Part of a small language model's weights.
Size: 14 layers, width 64, 2 heads of 32, MLP 192 GeGLU, vocabulary 6866, 1.19M parameters.
Architecture: RMSNorm before and after each block, rotary positions, no biases in attention or MLP, tied embeddings, capped logits.
Training: a variant of Muon for these matrices, 5211 steps.
Each number is 500 + 25 x the weight over its row's rms, rounded and kept within 0 to 999. Layers, rows and columns count from 0. Numbers have three digits each. The size before them is the row's rms in percent of the matrix's.

# layer 7 MLP down (transposed), 192x64, rms 0.0539, rows 35-106, columns 0-63
093:521501519488539470430508493514497466498468489492522494447503451502502481480507537517478518515489519554523479474462467503498517479466492505479534513510489525529485445478485482456512497503478506
103:530491510504473482537531509475481453513478492506506500513479489503475494497478502488513494523525534470425555525508533533528522514486499497494522510476516519463459467470518492494436499507494464
101:496495518551526504545503512490513433513514490492516491534509515442454526541518511507493519485525457490507463512525500513471492476493466470493502509504502442470532509486492536498466529508494484
097:544511533464489517505516462481533495522514510482494467518524526470512511502523526465521484471435472494505475493503548518534492491489465489536500504491500460476484540515443525520497515520519529
107:505481471488553457504491534520450477468464485529493506473469490526556504544488500469495470532495519485515523509477507514511483518529535501492551489475524488507503473458494499522534483479502532
091:485518537522475491541521446479512517487466525539500482495492523531481464480445483466501503537518510477505499463463522500540474491500528487543527511481524490440490523488496506528528508513522504
094:483477510501489466495476471499492470471441439513495471504481541500510458525523529499537468496496540468513514511483493505472537512520498506492486451475485501459455479492509514542516510461510513
089:541493519451530485487534484505492486506491489504526524508495467550498538487458480496501489550501467494494504482462515509515502494517479512509519534536509529514488485520443522544524542456534473
093:539485473471523498503502534495535470476453489524499523480510499489548530486493507528477523510482481528526485492509493475499512476476473452484499493566488491452521494549538528480538521515522507
106:467514454496484486511500496523502499456498530493490477514512507491452477530474509473577476525521465493484502519476524509505521501558437506501532490475527505514466500529479469504524486482520490
115:525517513522494517516487517521487485524527488482511494495552498523502537508493489517478456537506489439515535496524509516465525545516488470531532481525511472465475507444508511537465532487533492
096:474506520476491562489507480478509478520559515540468506548514541516506528498490506504508500494542516451481498512478503495490466484534437469498511511509474499491495468469475501520472522515539483
116:483456509477504496561445491486461500449498493483530489493494504549518437466482510502488499509488482496529482488531514493492472495528470525478512507473504510522507528500519492524531503501536561
082:467479525487531490519518502491512523519520521469512530488535491510499509478513490547516504509460515496495550477517537477492491500493449511512550510531486483534512512488559467505458488458490554
095:489505519536506519513503528478473531480481471470478487500504491503472452494459512500458466461491532496497480489546456508480419503488529460488498515519536489492534531497516526495500518486509526
132:506500472518531471442560513476465494526464532512470514545464496486484534508524510494486526516513497504461481533491495527509497482459460466498524493552491528501474508493470486492473511484528487
111:526542494494554499503499503549507548542476483506524514510507457476542487515504462511520497526528489501451545504480472465513493497505513486493445500496454484472462485482508509482510526481523511
101:535481503478536497496483512475520529514497511473539498457484467479517510489493498529501519538496499484547501467532513522504516534465479509460470484485509453550490506499534502530474533549484547
096:458529517462488539454494522540477506506465493482516540496470501530500549483496513484485497517517490455492476527518518530494536460462459475499516519491481532534534470490499479509525469491503478
095:509461510470461474500457537516535505517519467473476487516532523492504536503489491543525498498504476497495531524500519492484497537516543507561512553477527461498502475500476489505500478487550532
101:469474514473479570466508476526502491502508489479471537519486522478484475498487492489521505518470466514507443520534446517530480454547513543470501521519502499500511498536502523492530500510507479
097:517498525507529490501579539501488485491522490495495481504478510468515448489552514495504497457491504517535515458469477528485476492493540457467482490451509512516524507479515489501471473465514477
094:512512476521474490504551487482500522522486506503509498507499497459453535509529530481457495537487497558475523511491504488486454516466456526490482502520522479492532501551479503521527523556514483
083:476514515535525524520493498521510521471477491502515489443475481532460482438511484509531547486517490437508505509527477485457469458509495476503527510481505522521491537481474530521493478513495479
084:520526523484514542495488503490496505509529533469518504528551502491472534502497494515505495441442463535465539481516509526462486466492471542530522500533501485477501500531511529455500508478499494
084:461494504527539474511474512529454503523493504509474516485503506534501522491496484512537480522559446529550455481517518518486486529463493484514508497495493495494480493479514560469507512539467521
101:536504522471513507497519519490511506522473502485484490476529533536506524503478501540505498511485492526520495479598527494455528495500491550514521496486468485518507511469513501492469501563493465
122:495518479482518509531507458484477506506481530533539516520466501483460488489513444527463533467496500516528512530490478499480525521496538482531492556478496544508460483552498463487512498510485508
094:499491479494518506465465488510480486515475509480461504548503495465495484483492523498535492471507469487462471528538464463488502474539463462493526499512517480543495510510504528521539546531551481
099:548518534505545503527536491498471498513521487502507493527544474507560548502520497549497527487474491510513512486466534489500512549504467470485469513517541492533502505540496508479513520490529527
101:484505484484484514510532535526529498502496502485513502480506504469517495500527484468504502566509547511505494529493540499493490486497508454468466435487489482519526486484478503495467454489580514
103:487491527461434481495528511520481510497550515524522468514536545501518548467500504535510529499479486483483473528487534473496503517484488505512489482476486543550469480490483476538496473486519481
122:490478516512501511512495526514499507486495480508498449488528502501512558464486529516522462517506472491476526521535493488481510477554488481493513523501556533430448494500492522505490556492514495
094:490491544526492458500505514475486470538527532523546491507473501458479503516506477466463527477497465448479476463492474485478500495502447494531481487466497503491483518497505476536505480494444477
102:456518487478481478486479519491534524463497492464525526497471492448510508575506469472531471503499517484495513490550482452516474474471515501489488478527470526524516458474487485501507501509484475
096:473506505466525490445515488500463497477505458510483515538471517531502483500472519505462528503537490478535456469504458455470511509517514516519538497491486504547483465512495464537500511476494465
093:480506495539515574488460482513480519499486489493483504527483530494520531473533501528471477496515476501544494486472530481529540473498510499469517479507503485520509472493486455451450506452485495
096:500541522506483506506526509490515477512543496445519456486506510462509540486514487491494476507480491507472466459464494515517505482540525500497525475519540493547520506480444508513545449474509507
098:469528546461505515510502524542470493472492465460510491516509494471484511513544484460510473445478502497452494456499478482499525527470490499512499497497542463530492501499496502487561496506522468
096:476505523454503521472505520504547517479486479495492515483560527510539478506459495503502471470495536491489513464494477474484509507525546543548493534454506523528493484480515470507461515524500472
096:498481536527505475491461431547530471498498536532458481517536503515472502489503490518462511486458462503516558515507522487500516503481483498549500513521480481478510510501457487495460512493512487
106:485500536468482515498534467514458498499507515491488488515536521479511459516482489514497473494556507533467539477483514546494508533498489469510497455453491529481523484464503506487492458448527473
102:487517521544506517512515506516521547475460503484480528501509541480473474474501495473519504481480507469478472472490503446512526520476536465512506553473479504524536486506433487509479506528504532
099:533492527507489493486509470532514482489450491551515485499525511519505510460453512565500503525538498504513548521484490514474492511549527441457483485485513517494519478502512507486475510515475468
107:516529490529538480505497486527504507500507529476552494533493498451524514535529496457442537530500480497450500543517505516516477514455499494473471511507498477523499532489506522543483533481495524
096:523504549480474490500459506475469473537506520532537450539512526497522503485534517474484537533493483479507484523528469515500532502509484454509473465513550482508503462501501522474498524514484462
094:465505508511499512465507559506549519493485509485541511491519503493489497532527493518526479474552455494498521516500475507447495482449505496565493497485542502517498486475493504554505510535504485
110:521457462510506459472499501469516513526476537486470506491523521449489515504523506467498509541452543505463491516513504501533490482483471555477505501544522509523484515522488516498447539490504494
113:488500527466514511453521462462477487462499466493502519500462511505504501493512521515466494449543514511498511526453479542487507460520542499483490482505502527523530493521525485484523498433508466
101:487475508488554524531489478456495515500498511485484472516542565539504523493507499495528500467470474547490479460501442460470526480492510526517518530500516493489467475515506517466472486488501499
085:479521523501495476483524482545484514454496453510458465496497469529467521499460447485493491458511499524475477503497482488512493512487484484516541520508493536548480507541535498507486503487453460
107:534514490522477470520541535477487478514461496474531501513526488465476458527538448498457449486495473488502481480518514471495492477491505510521513519434533473473498481485523498496503463515482504
099:468548493440536512532457514527492468472526475499500457519480513554500518497472507543495509473515508478462510501487507457451500520486499479545465501529500522519521493500502519516493511506473489
099:529505480491501533540568498519535488500550511496482506501502467474543471508484508531478520510504513499528566527496524516510482504514506493495480500474487537528526485473480435489457501495483485
100:502485515493440502498545485471509561501524460511480455528471516484504463489493516483474491511525515524522486473538547484530498505492536511511512528492503461490513475496541543501545488512510518
095:489530479504452521505528482440494511518493503474539475536535488481493496486531483500469492483498473488521529488533517528486487498510538477546436470513494500487501549470481466487543495507488517
094:546464494518479460490495533521477499498489502468499511485519492535487471505504505473506518503541452529494504559443510486514517472509467511487529544492439472513478538518483492495513488476487527
097:508484500500530499493498527495509452515459460503559497498500497484474507518541488524519477525522476454494516539500534528487470481506502486498495449502463530511482487478452559494466529526506481
108:523461467518454498518512490517487459455475548523516498561503539449527495471502470514511498461479497466483475512494506509556504480516495460536499491502547503484491496502485517494503519512478498
101:523456539445435521491505502522495465507500513493527496465527503509541511499503492485516499505497499527482540501504531533517492474501467492509492486512512530501511538459446544447491513537494510
111:449488492523502495482491459456487512482498443525466546496494542502493508494489489488450503481503505523524494488488514508492518477536500505508487541486505508522487485532510439511551450493469459
088:499501532493500485503521513540509556498460508519448524505443525532511480493506501502522489503541532500508488516508513502462440502493502510495527488481455494514567528516549492481519506519511482
092:519522510493487457436514508477495524511501497490487504528490494496450501526513492517469479524461495505495469513531519498519476522449522512478495476522498520500512564500540552532550502476523527
090:492492527475492519527512554464502514506480512486567506457542515486486471488537520464510507479479478461480484493485525508508551470525496429491503501485510505534471469491495520501522483509496523
098:497453476513499503471497506515489512522522498542475485528472498504459552467530495478492509476531500507433497490478478514457529502526438521501489473550521504542529484499493488488498506484497467
098:534519492489508535536519442490494506519490561499562499515481503475540498528500487548537520486481482511504494519486523477506528494513515495503515501477489538520481504520551540485500513518513558
103:524514457475506467509504491535492526518506473526503491490508497502510468504515523482473558542503559535488484511541499519541474512521513485437497449500510483500475484445501503479504477525501487
100:499516446510509462548462494507492471509534524516547473463521468522504505512520491522528504507528493483504520517426495497472541491516473505490479490502505498499467499423473512509493503512515510
116:524516558499460507530543484519449518525486508497506501494494517491498495491453471506516492494472517504460491494475506498531492522512479501471511438473453542518491524484517555482543507472515490
105:476532511484500498541487550461487498495485498513536478508471546494548481497496493486472475476536486480513468487462493582516494486499482492547471492467530483463493478471515493517513481496486498
098:529519526486518515532477517505507510551545491431506518488505509506514482517498486533527532469505510528518488489484487521523503528537487510495508495513536461504545514502474539498487459475561536
093:472448506509497527456477517503477489520526518508504455497524498490528520499453512533530498543519485514534498517480491480444548508500485474520497472502466478483482482500455476468522493555488495
# layer 7 MLP gate, 192x64, rms 0.24, rows 36-106, columns 0-63
104:514455495481499483477479523515515520454513514568460471473523508489503523514501484495489507561479491537497488515522513518494435500480482441517506485513485476483531491502516514465549495511492511
098:518516482482514544525471496484484453474485501511498503497465481479500482541486501475502529520519466521458534518537469493481435477507508477497498543489461556524486533508489520519490530485504467
116:521531524515505498519486512526481498535453516522529505467482459506453510516473462492495524506515452528546508507513460478506472506491486529474498532548513547502517494471463507466509461506504470
099:495524504535478465479491518478513459512511476509464492514476497553513535487496499513472502468484514491458483522488460520571521457508474478494532533482487541504499511495494504450489516505542468
098:509483521495509497517502491509507497479531510507517522463498510498528495532472521529500549509524427527495490508543509504495493489455470459543489501444516483479454497518480507479456506444515501
097:523493508541482507477512573482512539483510512503517553526522460500468520470471488490470507428529471524495481525516521508516480487478522498524509534508533488535505520481484503466499525484505492
082:494514540525493492500489547503542504502488521481504508496587512479543520523511459534477508495488475533470507514494530524530551478459474490504520468500506517487464526504535522480491492517492517
098:555442503461507480494495551510528477485475504511503489483496538497509513484498521484459551496498509509519448487506507503505516491474504521506529527541485484448498520491514500509561554494516501
101:487507511463514522467501475523512452519511463495489528537495485496523450482480507498469506541457520532494467469509487514481542466499527510445484495533527477495506466511554486480499486520525482
107:471467538465489492514453503484490458476521502498517466493494463523516476540484509516516471522486547498489480517479497496513505499484497457529478512472440544453494475510483485459497507522498453
093:517518511460510477476472536453491497521555500503487505529498539513505518476502462474514508503507512478485491467491520484548498521543500512477516533518513519496465539482443506513524497478474563
126:500515507498453477455446482457557464500478495502450528471508523537482508509493523516485494530490512490515471502531514485509509494463486544463524506487530499491499501535518518509524515487465551
086:528524484516502486532530526486485517507514490452512486558531481485514470510478501490500525511478484519458475532484482450499477548487549496501484485515497546548515561514481510495531495515512502
096:459516508492535520493489525465484512465499498492481499507549491488480523523497553514485475447512536527486480474525463501466449529500512454486494507519497490506567503534477528485486497474513521
112:502484491518458480483536520530561478503514490509512528465560472525484512473491470556512527482459512532478517499498505511534501523529541485520517511467499515489495505519536530462517493501537495
102:557438515490504518457521500481464474497508510500465483507486522477533532505524519493498492528513556501524502524510520531484496440545482528524530526491456497510486463508497510481511497490488531
097:491493473520492496460492495530557481490507508488524479496483508524450527513487507495500463502503502503487495482505514504557505547479550522495510521501477497443504450459542521496537525460506466
109:524479489455511514505487490496471502484448483442547510503534472516472532466508463514490460528479509533517527511538502495477539490510501504507499493494496525501511513443531533533482474490459524
101:495509496479502499495496513476483490504498496466484509533538531472466542459529536521553486528481504495489545521529519516489515492555531499508544523497514455524514455522520512481545472517521505
096:506524539499485480457479524501471489489500542479474533481550482482480513480481522501527500469507513465520472500503559524455498553520463504528480520485483507475532500535472474478514503479465506
094:478507529532481489474529521466511506476477500463514498473515484463497509510511529498575481517499520508460513533454533475458533499489465500513514499489488544523461474539494469478524488524510506
097:537542477525483513522515488505465518486518466464494479526466478486458527504484502487462532497471497528476528517499497480488510504447467529499498509474445511504439540503444487496502508485490498
098:483508487478484564505531493492510493510484454489529510467522444479457467461495491512503546477507485520474509522515503490494470471523524457543465508529490489484524536468504534531499478501498516
087:482467548529510539510447494484489525507520554498501508473467518507489545487540522506520486523516519510497518488532500490465486487502437518475543497492490462471457487488534515480488485499534501
083:520470493521460522494471553524537491501495552491487499479511486497473492457487490492504523521449519525468544521516496520487519497515501468510513519515485495501519522507537465523519475447524560
091:532522494469511507503542471511509494494486449482464525455495517526505544473514503476560507517506541470512461498528476480538515464523497508468544528529477488510521507535521504514469520492514510
106:493478453496496502517495512479531492473508559538517491503515505504488449534453462488479501438519494470491496545474471482515487481494462520513508526485491549490514504519468502497504460485513458
103:532525534514535521490538506525499529483526496490513521493496484526493533490473458520466552495537473496510550461472469459474507493508500513498488464492490509540514534509469487538474451484489507
109:504526516488489481500556556424508553475441509499504476536491502490508471532497499475531483487482458533488483470503464509492516516524514537500507514487480529516495473517493476491490499511475517
092:530483551497494494508481492502489519528509531470497519502510491511547504492471511544535524514479475484511507480496479485502484511514468516438498494514505496445508571512502477501562531507452501
097:495473472505491530494501483461455477505492535512487480524445530538519517485479491506519471502493553475474545533493547531507514521469505519490500511506481509465490520521501519550490500476487444
092:475501499489491481438564528466524505505488504523553531517509519506523506508485532516514464494498479488489513477529501525522513506490508532538509512465518457529525514488510509484557459543489483
091:520489545519502513498508513520472498535522553471494500463481529467458506505510516459526512473504506486484514478493488489479514452469446506472531498445507470480473501519526471506552508531502498
097:508508549503524534497517502506520469550465475512514494488516500534509510427506527528520499480502469525501453526474508503496512501500496494565502529471513485477467527528516530480475519479468528
111:486480502535443516529539497465486535467500467511485499478495466473484519489495481498521523439444502496487506490464456512464467488457487519531475492498488521490508536497493519492526455485496496
101:465537538479459527459505504511505488521502476520513481459510460489478481491464468499499476483533488485510469495502525492514476508530553527517517481474498538481545513481510544527485518557513488
104:469480498485523547493531506485519509526532481474552527486483494509524519517544516522484499487550466526487516509518464500502508489500544517532561495502542511548505507492479468487478501477498454
100:521488495433533511464525498536519538461494504530521502467529527532527514466475494464486458498517536485511470473498501521517492489520530497515494465485540423496492515516511497501504516510513492
105:444533502500487533506488525492484535510481533523530496440549471498493486474486479518515479480514515457499479483486512465450477467488512502536476475493503519528500513493511484488451550526515491
105:486469494540485502501559512486499519502478491529502509489520490502482531485534443543472529493535489483510493537503496449541540490428473479516502453515517492500531491494501476473493509502500511
099:520487515471499498459480499497464514494500479551462514525471519490468471480547473500524478512447510502470514488541518509524541519522499540498522519519510529484508479491471518480439526541495506
097:499482490492520465525562485454439515481484508461438486491490474513504480534519475467498488496475493489498509458492482512510489515515464551483525522491508522530528507537504525489466497467502503
101:502531475451498490466494468466493490513547410512494522487522454519467497462519469518532519496502506524474516471513491481504481533532502527515484488454486526517510508502508514518500509512537504
094:507490466478488496473502528441511456526495482506491494505492492482494557513502477519506459466517502509535489475471518469505482555486518516483510507498517501462451562489504495465510487551510529
103:480500460511472505509525526502563520505490482530491538492514490486489483522469476519560472505501551446517509511460556475517493491519490491517465482494498506476497530509484474533482491464478528
091:518483514521469476518475517458553460480526491482516517511478503484523460492500467502516491504508539443496482521533534455500528524470533539500528517493470507484495470494495468481504490483510557
103:473514497520479493515477568515483511501547470475500507504511555499533484448437484506520488510482491504486476512478510457486528508543490506491529547488484469486514492523483495493541486498537491
113:516483503468483476481479516513495492464552485503499508507488497505451514514523469505488417504545505521499489562510497496488496499482507485538507536500524512550514510476504526474476534445493495
096:456484497499485476475516535537491485485509493529486552493518456481571518498498498524489519512529491503509521543484489479472540499472448501510514497506482512483478519470552495452494539486517500
093:508488474483484505477510520479491448515460488496478540507457557494521530505498540465504482533508484450537491478478484479472519517522488544492493458450521516476519478529505490508492480495537493
106:459496476490501491500512531472481466516488474461525495518498507528512483526543468520500454462471512546508489500493487471502537494508486533500527440479539506474464513454532513477542501524506490
109:483478549507502501502474462476525502491482487481488435508488481507516459490457476519516485540486516488525529560506498499517509508515500507480498492543530455463523477547480489529525484545494517
103:474532526502524475482539528497505517506476518523454546544491488516540484518513494436502475481477528479516470485508473488533509472532496527457475521508471515511475492481516461512485520542514479
092:508478483519508532489491523548559484487490523527466528479563473509520509514487466499489508528493477506519495497479518540506521518483484484476497523541501506481494526481427550494463495494520516
093:453429471531494538475485543473475478496511462423500509521508505490511515489533512542523497499484482514485524502481537500516489493494489482493483529515528511498481514452478478494503498523531530
101:508475504506499468500447511540507514473482555506495498489537525512487444505467500452514512497517463556461456508497490489510503473491502486501527549526519468509489507480469512465492516496521534
096:573531515508502500517517500501483511489501543517468517507486485528547512474477498465464499490509500497502485485495438490520482532475496475528537519521484493428468484480514499486507455464491505
095:519483528443491525529495483478519465526516508471508516481526468486521506475472492479532458540512511517525493480466506459518489496539462503506490508475475494512500499433499516465478498509504437
108:478509523527502519494529506511455527493453521490449485498513491477479530517475514526504503523455493499519488534508543526517520460505504502542522486512486502503522500522533444474512429491532521
111:517504506512515521483471475477492520531503512481454602516480511490487517471513515525509538499524528516517493532500521475470521477479472522473506537478513483495494495509550491485554472501509500
094:432476495509483543504482516487500491534504470502548491534549479502481484508507519522507489513507479508456473495477529463503509500474546508549482490507483503516453510490466504467465549502472496
094:472541461491545473495534474501485510502502505492501520501498454438508458500510491525504473543459486487464523480530485509485470492527494472473468502493517492532543506498502509479474547512550501
101:476516499517464478530518538498519512453477472474536514489483521512457527486482475490507485467522496446493501476508490539453494495517511506518495522555499548520484560478512500484507509512512545
092:453554515527510480500515512525471500451503499482497498467502504507465512534516527531498486556493513474517509515450506459494536471480495472531481530470492473475482534532469497473471496495503532
089:539490502505526507529523542466451539482466515458485497501500521545523521487501456469529538492503492488500475502525490513491465490460476557490494488510534518494466535494461488510503465486486478
110:506496513510485492488474486476500541513508436530490507490502468486526519559486477518499511508545518480476468479518474520427469517503462529534481502498515554482494507519522521526512537491497509
094:534452489508505488520494507511494468495488500463495520524519481508469557530513514484501491497459468503462510520460465523453561527499495508527498542522484500486454523475515512472517523509510541
105:543473541476487470492477508534484496462511524539500464504529474507492535480491419488499479498498533440510524507524499466503505492489526496505511475560490493504528497518481490496505512488469532
091:474493511515516537504448529462517524512464537487523509484478501518479516485526516489488464440491501446491508522484463507454516490519489464515508526561532503471520513473510495478526499520483491
100:482486488518491542465512478466492516473511488553490499492517476512520534478475482525524531480501514495509457480481505486473493485483511515491542521536518505489517495438523531563507489553474466
095:486511491493493526476476535489538499481510486531517507436565495527489511486504513502565492537538495486474494530485492510498508482459493475507468514476548507493458501531481464498459477488502505
# layer 7 MLP up, 192x64, rms 0.261, rows 36-106, columns 0-63
105:507526520544465484482517514511499528471477534513522529485505513494491467516541511469471476457438490540508489521499457486524517489482544488502481473468490502464506537533498471494502487460529526
099:472499492486526468503486486476518532514473551488537470486500508526522492485491554495482514529464453499500516494488459464514505509541479510510543501505532491503466541490509499517522439491529545
108:473473505524495501492476497496486483508545506511506469536486501523526508494486531540472521512520517450524487470542513502488502515517505494482486461547508486501533460508550530475527578528503489
104:458518574553525538509522522495451492453532489484491500510499526518544510509476506489517490454505492445516487502474502519504518477487458530523484519509501507479481505495512522505543510498516519
095:515435494498516492532474492526487464535505459488505521536477501442543520517475494527480508477492503519503520531509452509449520499498455494488473484497464530480459517522513530482521513507498495
093:481492510494509508488475545481510526479464517467468560484514468461452513466497509497510541492499457499452489543533519491513445503498524470471469508527496506518504477519489513475496467521517511
091:443477464536510504489496515502513467526465504487471511470506525494536479513514524523521495466472533539484496538525471480505494528453491467477486458442506483531508492519521479457488484520501500
090:501486518551510515484507485507486524528545544496492475534507487519456495501477471473455489486488497498471489479492506509470495505509519544514529506504535508576446513458485514518457509513473487
095:486475537507496481484529488501532517507493530534478510489447506504555473496518480477496474426480503496502489503537566524469523501488503494499496483534490475511500503544521496483476451529493520
121:435519479487448519490479518503511527468448530506473506494460547502501497510474497483509491478517511451519501501479557468517469547463516498540499526498485503498493491463490475505502517519521513
101:500442495491515456502499500528449507491495503498534486500492478484477458519488515472498482540474511522531525489487494509502537529521485529562499488510515519467497523521478437474507441520488494
128:538477503486460458485498472508499509521466532492459483533521542527474499520501513499489511515504480495491500499501513489472557535497508504433531519489534509494502491523499582532484472489511499
089:522532470513470502492496526498498491452528503526493483502500498478470466492496499452491505515550524485505493533485483540549527501502518510479488505489480530469482508484421510515531504537530447
083:532471496486491507508487446499518481481522480498492465519481519547493497513527502462498527462470445470518517508542529512494518497501482521546498533467480500524461506522517494491449460500458478
130:488517509511522505502502509468525532492465467499507473472479493510496490472488540493464454495506469488485449475571484484496507489474500513468517540459476500495540503517530502551505472501465461
125:516501488521499539503541529477499482476496503503501488520504442487509440518534516505542462516459544482514524449461470497495491516516522482506509510505450521491488495514491507527500493509513570
105:512509463458459563491457515492510493499516534494523516528479510502505515504505479499513502510556484505520488521507558530501486494475484504503511497492490482473444440464464491512533517501514542
102:485499498514508503549501483463467489544527474490460489475488538473444486502490491514499513526509477538488493474486460526502466482520499494509472503485541522531447533508503495472503509548546527
087:488530468525495484502539489502513499510531515502497458481496506525546491513557500543463485486495532508517476486531507448483520493516483508506471461511473534472524480549477483512524519440512480
101:492508475508522494492469447453480501493504500506514506501514500494505515491511512532484514458454576493469515471507538453488526492463473501513506469477518478489526520473563508509523482481536517
098:511517540447531527500464461521521487486496537521516490511497485546503509525490488489490508476410508489497505484492514500497501483499468485501482519468487507515453515470521519530465506543452506
098:511524501506520475484515499528536515468485465528462473480537505536503475530490538487484488475521489479508467471506493502511486485540515489503509547491496498511472541475524559498506554448458508
088:479475496453488462499532500471471470528501455468510553536515521499529497492525516518502453535496541486498492464478488499533530501497497514489496511471500477499497483518545464529519554532520508
079:529494445468497481506512468502459465520505474502447498558496529491525498520476469492452525497477453491515493473480493502483499539511545511486510525498546523519519511487452491503503464507487501
075:489504549502526509510502537494521506499518502463534525492447501450510499499535549487522536495515528475507516546517497525478539496498517494502531537495457528462491520537484492481516473459525527
104:483454536478485495487533507530460533526544484487502496507503502503506502510455508518480526499465489548475519510491539553452465507512506545498456450514517483502510533483489525497524509488514476
129:447499483468480499540488506516484480518462531493516494462483484498488508493476438511494526491519466499504520529496471490498467512450510518528509454472469555454471509480497497481492470494464516
091:513557512524494487544544511465517511520570484507521490475511492505486521525544487470512517525515499477532517493517519481511506465464522504487499521519487527428487486487500512498552497508473513
099:478515493501511488527513497456507526465464513481488486447485497534534480498439508500488475520512487522455517469515555502468492456476485508460477516500488496486456500448520496523470487481493488
089:534508501509513465496484474535477521506551520523514528495480488497482492502472487536516549455500478499514506513491467487465511491474484518449503483495501540484474493542495511477478542513422512
099:508538485505507451508465461460500500500496475489516493483464454492479473460455493499491457506550516512452485489479509481512490489507477495458513506475448519475507525496544524462519491506474486
126:500473530491477464491461481496466476492541481495507506484524504514485524472512471537525495473540473493540472508504549483488509495546463487509485522539486514442499452483486445520491516502503497
088:499478482460507490460501463526529504483482483491501529493510482495510492510503513472523480538459512488505471513475484534512480497517503503541472540522596483507487493492460530523496483547531478
086:520521495542548486500476518498469535468467532490455487513529515468474504494494499511514521497475495530492468429480471468518501497469521477501475505537506501503476508468505543490474497529496555
112:501481510452511477563523525526507509441544515522503491476540506463490488557496451538487478470520495507470480518473482468484519493499496491500485476534447523505504504495497491513474496506506522
097:495536509506523499476534502529537498532481479478459471519502496465532503526510512572466507487453522503464536493470438492478500494497511504479483479497455531497517515525523511537492521518510485
097:508495490542496506537510476490482424527506496539511475503507512534492513470523503510537519518475480455519503529516489539558512485514455516481507507488492473462496494474511532491474541516475465
093:498474515531507463500497447538513521453498471503471566462497507475482507495473492455490533509503514507519490495509516470509487522506536455523495527473524541478517463477486512520501518509466458
096:520524572501463458512560523497482488444500493519479501500459468487516509487497480502469505462498506533495454518501500502518473549474489505457530482512465494508518511496499491529532483499519484
092:507492502532496486464506547495542480486479520532532494500513503475473495485464512498497522486492522466510494459509466544461493491513528562506462492492472434545497516487523497489524502515453498
112:516512489496525527521492503498473462537507468511512444519518482491514521513506475470480474465480487511504486536508467455468513490494487536477495525489531416500474526508555501473486486494487480
104:491491511489516503511511468548500482489489501536501521529529476526514502510495560480482537493511526519512521510534516534517495517538529474506481487509502511495529523534502481522597549527495499
105:495480476498464486489540512469468515496500474438502527524523506504499512516470516504454468509470511480475462553504526511545511496489472546542508510476536501505508475522539500502459512531483518
125:522483508517457476510500552489507468521463472536453481509499499505493527526499504517495486476496501483539464488493492532565507512485465519499521476499524449481506498499519500541552500535543485
087:486464463538542478517518513537484521495506474455501538481546476475480540517522485535532527482523500481491567506510516496478468498509503510516527483527488506493485522496471503505448519478492539
092:462527481504509491488492501481462478508519541507530482505479486493526525455506512518488457526509526485508510487474517480563548550504488481519516482542505496466486444468492489443500494519501511
117:478571548517538498499495488457519515485473508497513530511463448511508491530526500512484493464569480477506496499505519499497497525515513486500524491523502503486459526471544524502532500534532481
123:523502501543496541536491486477487473522504510548525506508483516507528500518476507540536543507540484510495490431500490520505471535528491539447512505488520542518447511502488505511481474492512490
094:478489455507501548497513519462543511501513500500521522505436489493505514505550478510510488488476502478476496508541528520509475467515515457509471477522500531493547521497485496536540503561483521
091:469449511529517506537489512461465441505529481492491502547490512492490506473528562490507482519476494540488489488474489477494515481479475482533521504512510507502462515527453500507537470523513543
102:510550550524518481479505477449473497516506512513541511512488527466497513504491496493476544508491534505483495466521452513507479495449480479490462463548471518492482456503505518543489503503506467
095:466491545514501500455486499476468514514470532537519510545481480481557501468541521493484497491504489497497505543541509448524500502499513481524495525482481463508489451511446510529512528500521495
102:505451537500501458492455502512476550493487513511514496482481492482476528521501479452502439485543474522539494529505501482491465500536540534477494488498554478503481526536477505509508504503520489
102:502488483507500485527488494550490409520496528527485546501521510512474519513511500504541498521491547461479500497492472494464474528510481471494468471496471516525505504514485457491466487471460506
087:541492549492530480512531473498491505493519502532462542474468506479490495525485498491482510518499523517551465483508506456511511485447497521425535503504533493491481483544493502525474491470496488
088:475512564530494478468495466507486516494493533516515502465495528453486494480487483514486490489546488493459462477525484536519500484448466505496492523495545513516467469506495479494525521518504440
095:499442478550504461519550526510463506473522543485502511532504461493517484484545513479554516535491508518505516488508489496504540494519509520502488514516502507490492507466449501441492516500492532
111:544452474476531540510511494490477477518487512457543514509504500526501479517490548488509528528502498527479509498506478495516541441485519454518465492492459523456501484487510519496551517516478497
096:497524416509511489471501460517503482525501500477508530533514485492504515509523467506550519499484528492491517492468471540464502504520546528531477484489491521541435499504530503514502512475511525
116:545481507462502505532495494496538510516498522507491481492513529509453440489479506487501497500565484522538456513510459531506489474530543519469464480534514519510525481506505518459484537495496489
092:538495529537516476491499476500463481485539492485534487488505505462463534510512503509476477538502450489531497489487451533531522459523461525532497514502508509498449472497520540486470522477477491
096:522472545494460526534481490458451522534527533475530521477494544493563478521472504465478491481495481485472511477474501504489474462533471507533525506503486488497498482535486507475515478503507483
094:512484459552535485506519484481514481522517488494440487525527503477507493528496532502514482492471522491528454496462522471498457492507472521438520512504514453527533512535513506501503541502486474
103:469510486508503464504458488487500492449513511483501539479478486530504527505482488505515509547470513464523489528498525444525519488465506526487436520490488504457537505536516482516475489529469536
100:496539470468547455483486485419507500536479482509510485540524515455499446504511510481492492483448531487487498516519487512517526493475476501483505503470505484510513481498499477487479520490450475
103:506503493525473517456482514530463511516516468527488430494469510493446525509523497428490484477516500496524476514489472459474504480516498532479497518473479510517477498517496522462511513545512527
104:493457511488528512463476515493501540501520499532481543491470491471504513535474533441481501503484485481492453467513471544505487526492500469511551510493467473471544484531491468490533504503517486
110:503479506487459498477503479522517519491442468538547556461510436524492489461525514537481495509482483506488531527493472505459536499475518471497539491487502541507502485505525501474485497513516501
098:503492488502499515493495436505516507539514512527497499528471475494481533509546492499533524525449506484532548525522467487464539471513513458502484479502486510532484457552472500513471508528485493
102:511489535513506524479545479495462504526502458485489471474511501508500456531520508482497488471463528521468527537469491490481517451457459472506503533493477529494476476500517463501496479535448513
088:481509464506511465549507535496490496512493520483534535498497515477490491474541469495529494515474491522456499473502514485523461489534496514495516508506505487485493492517511565496482528443556559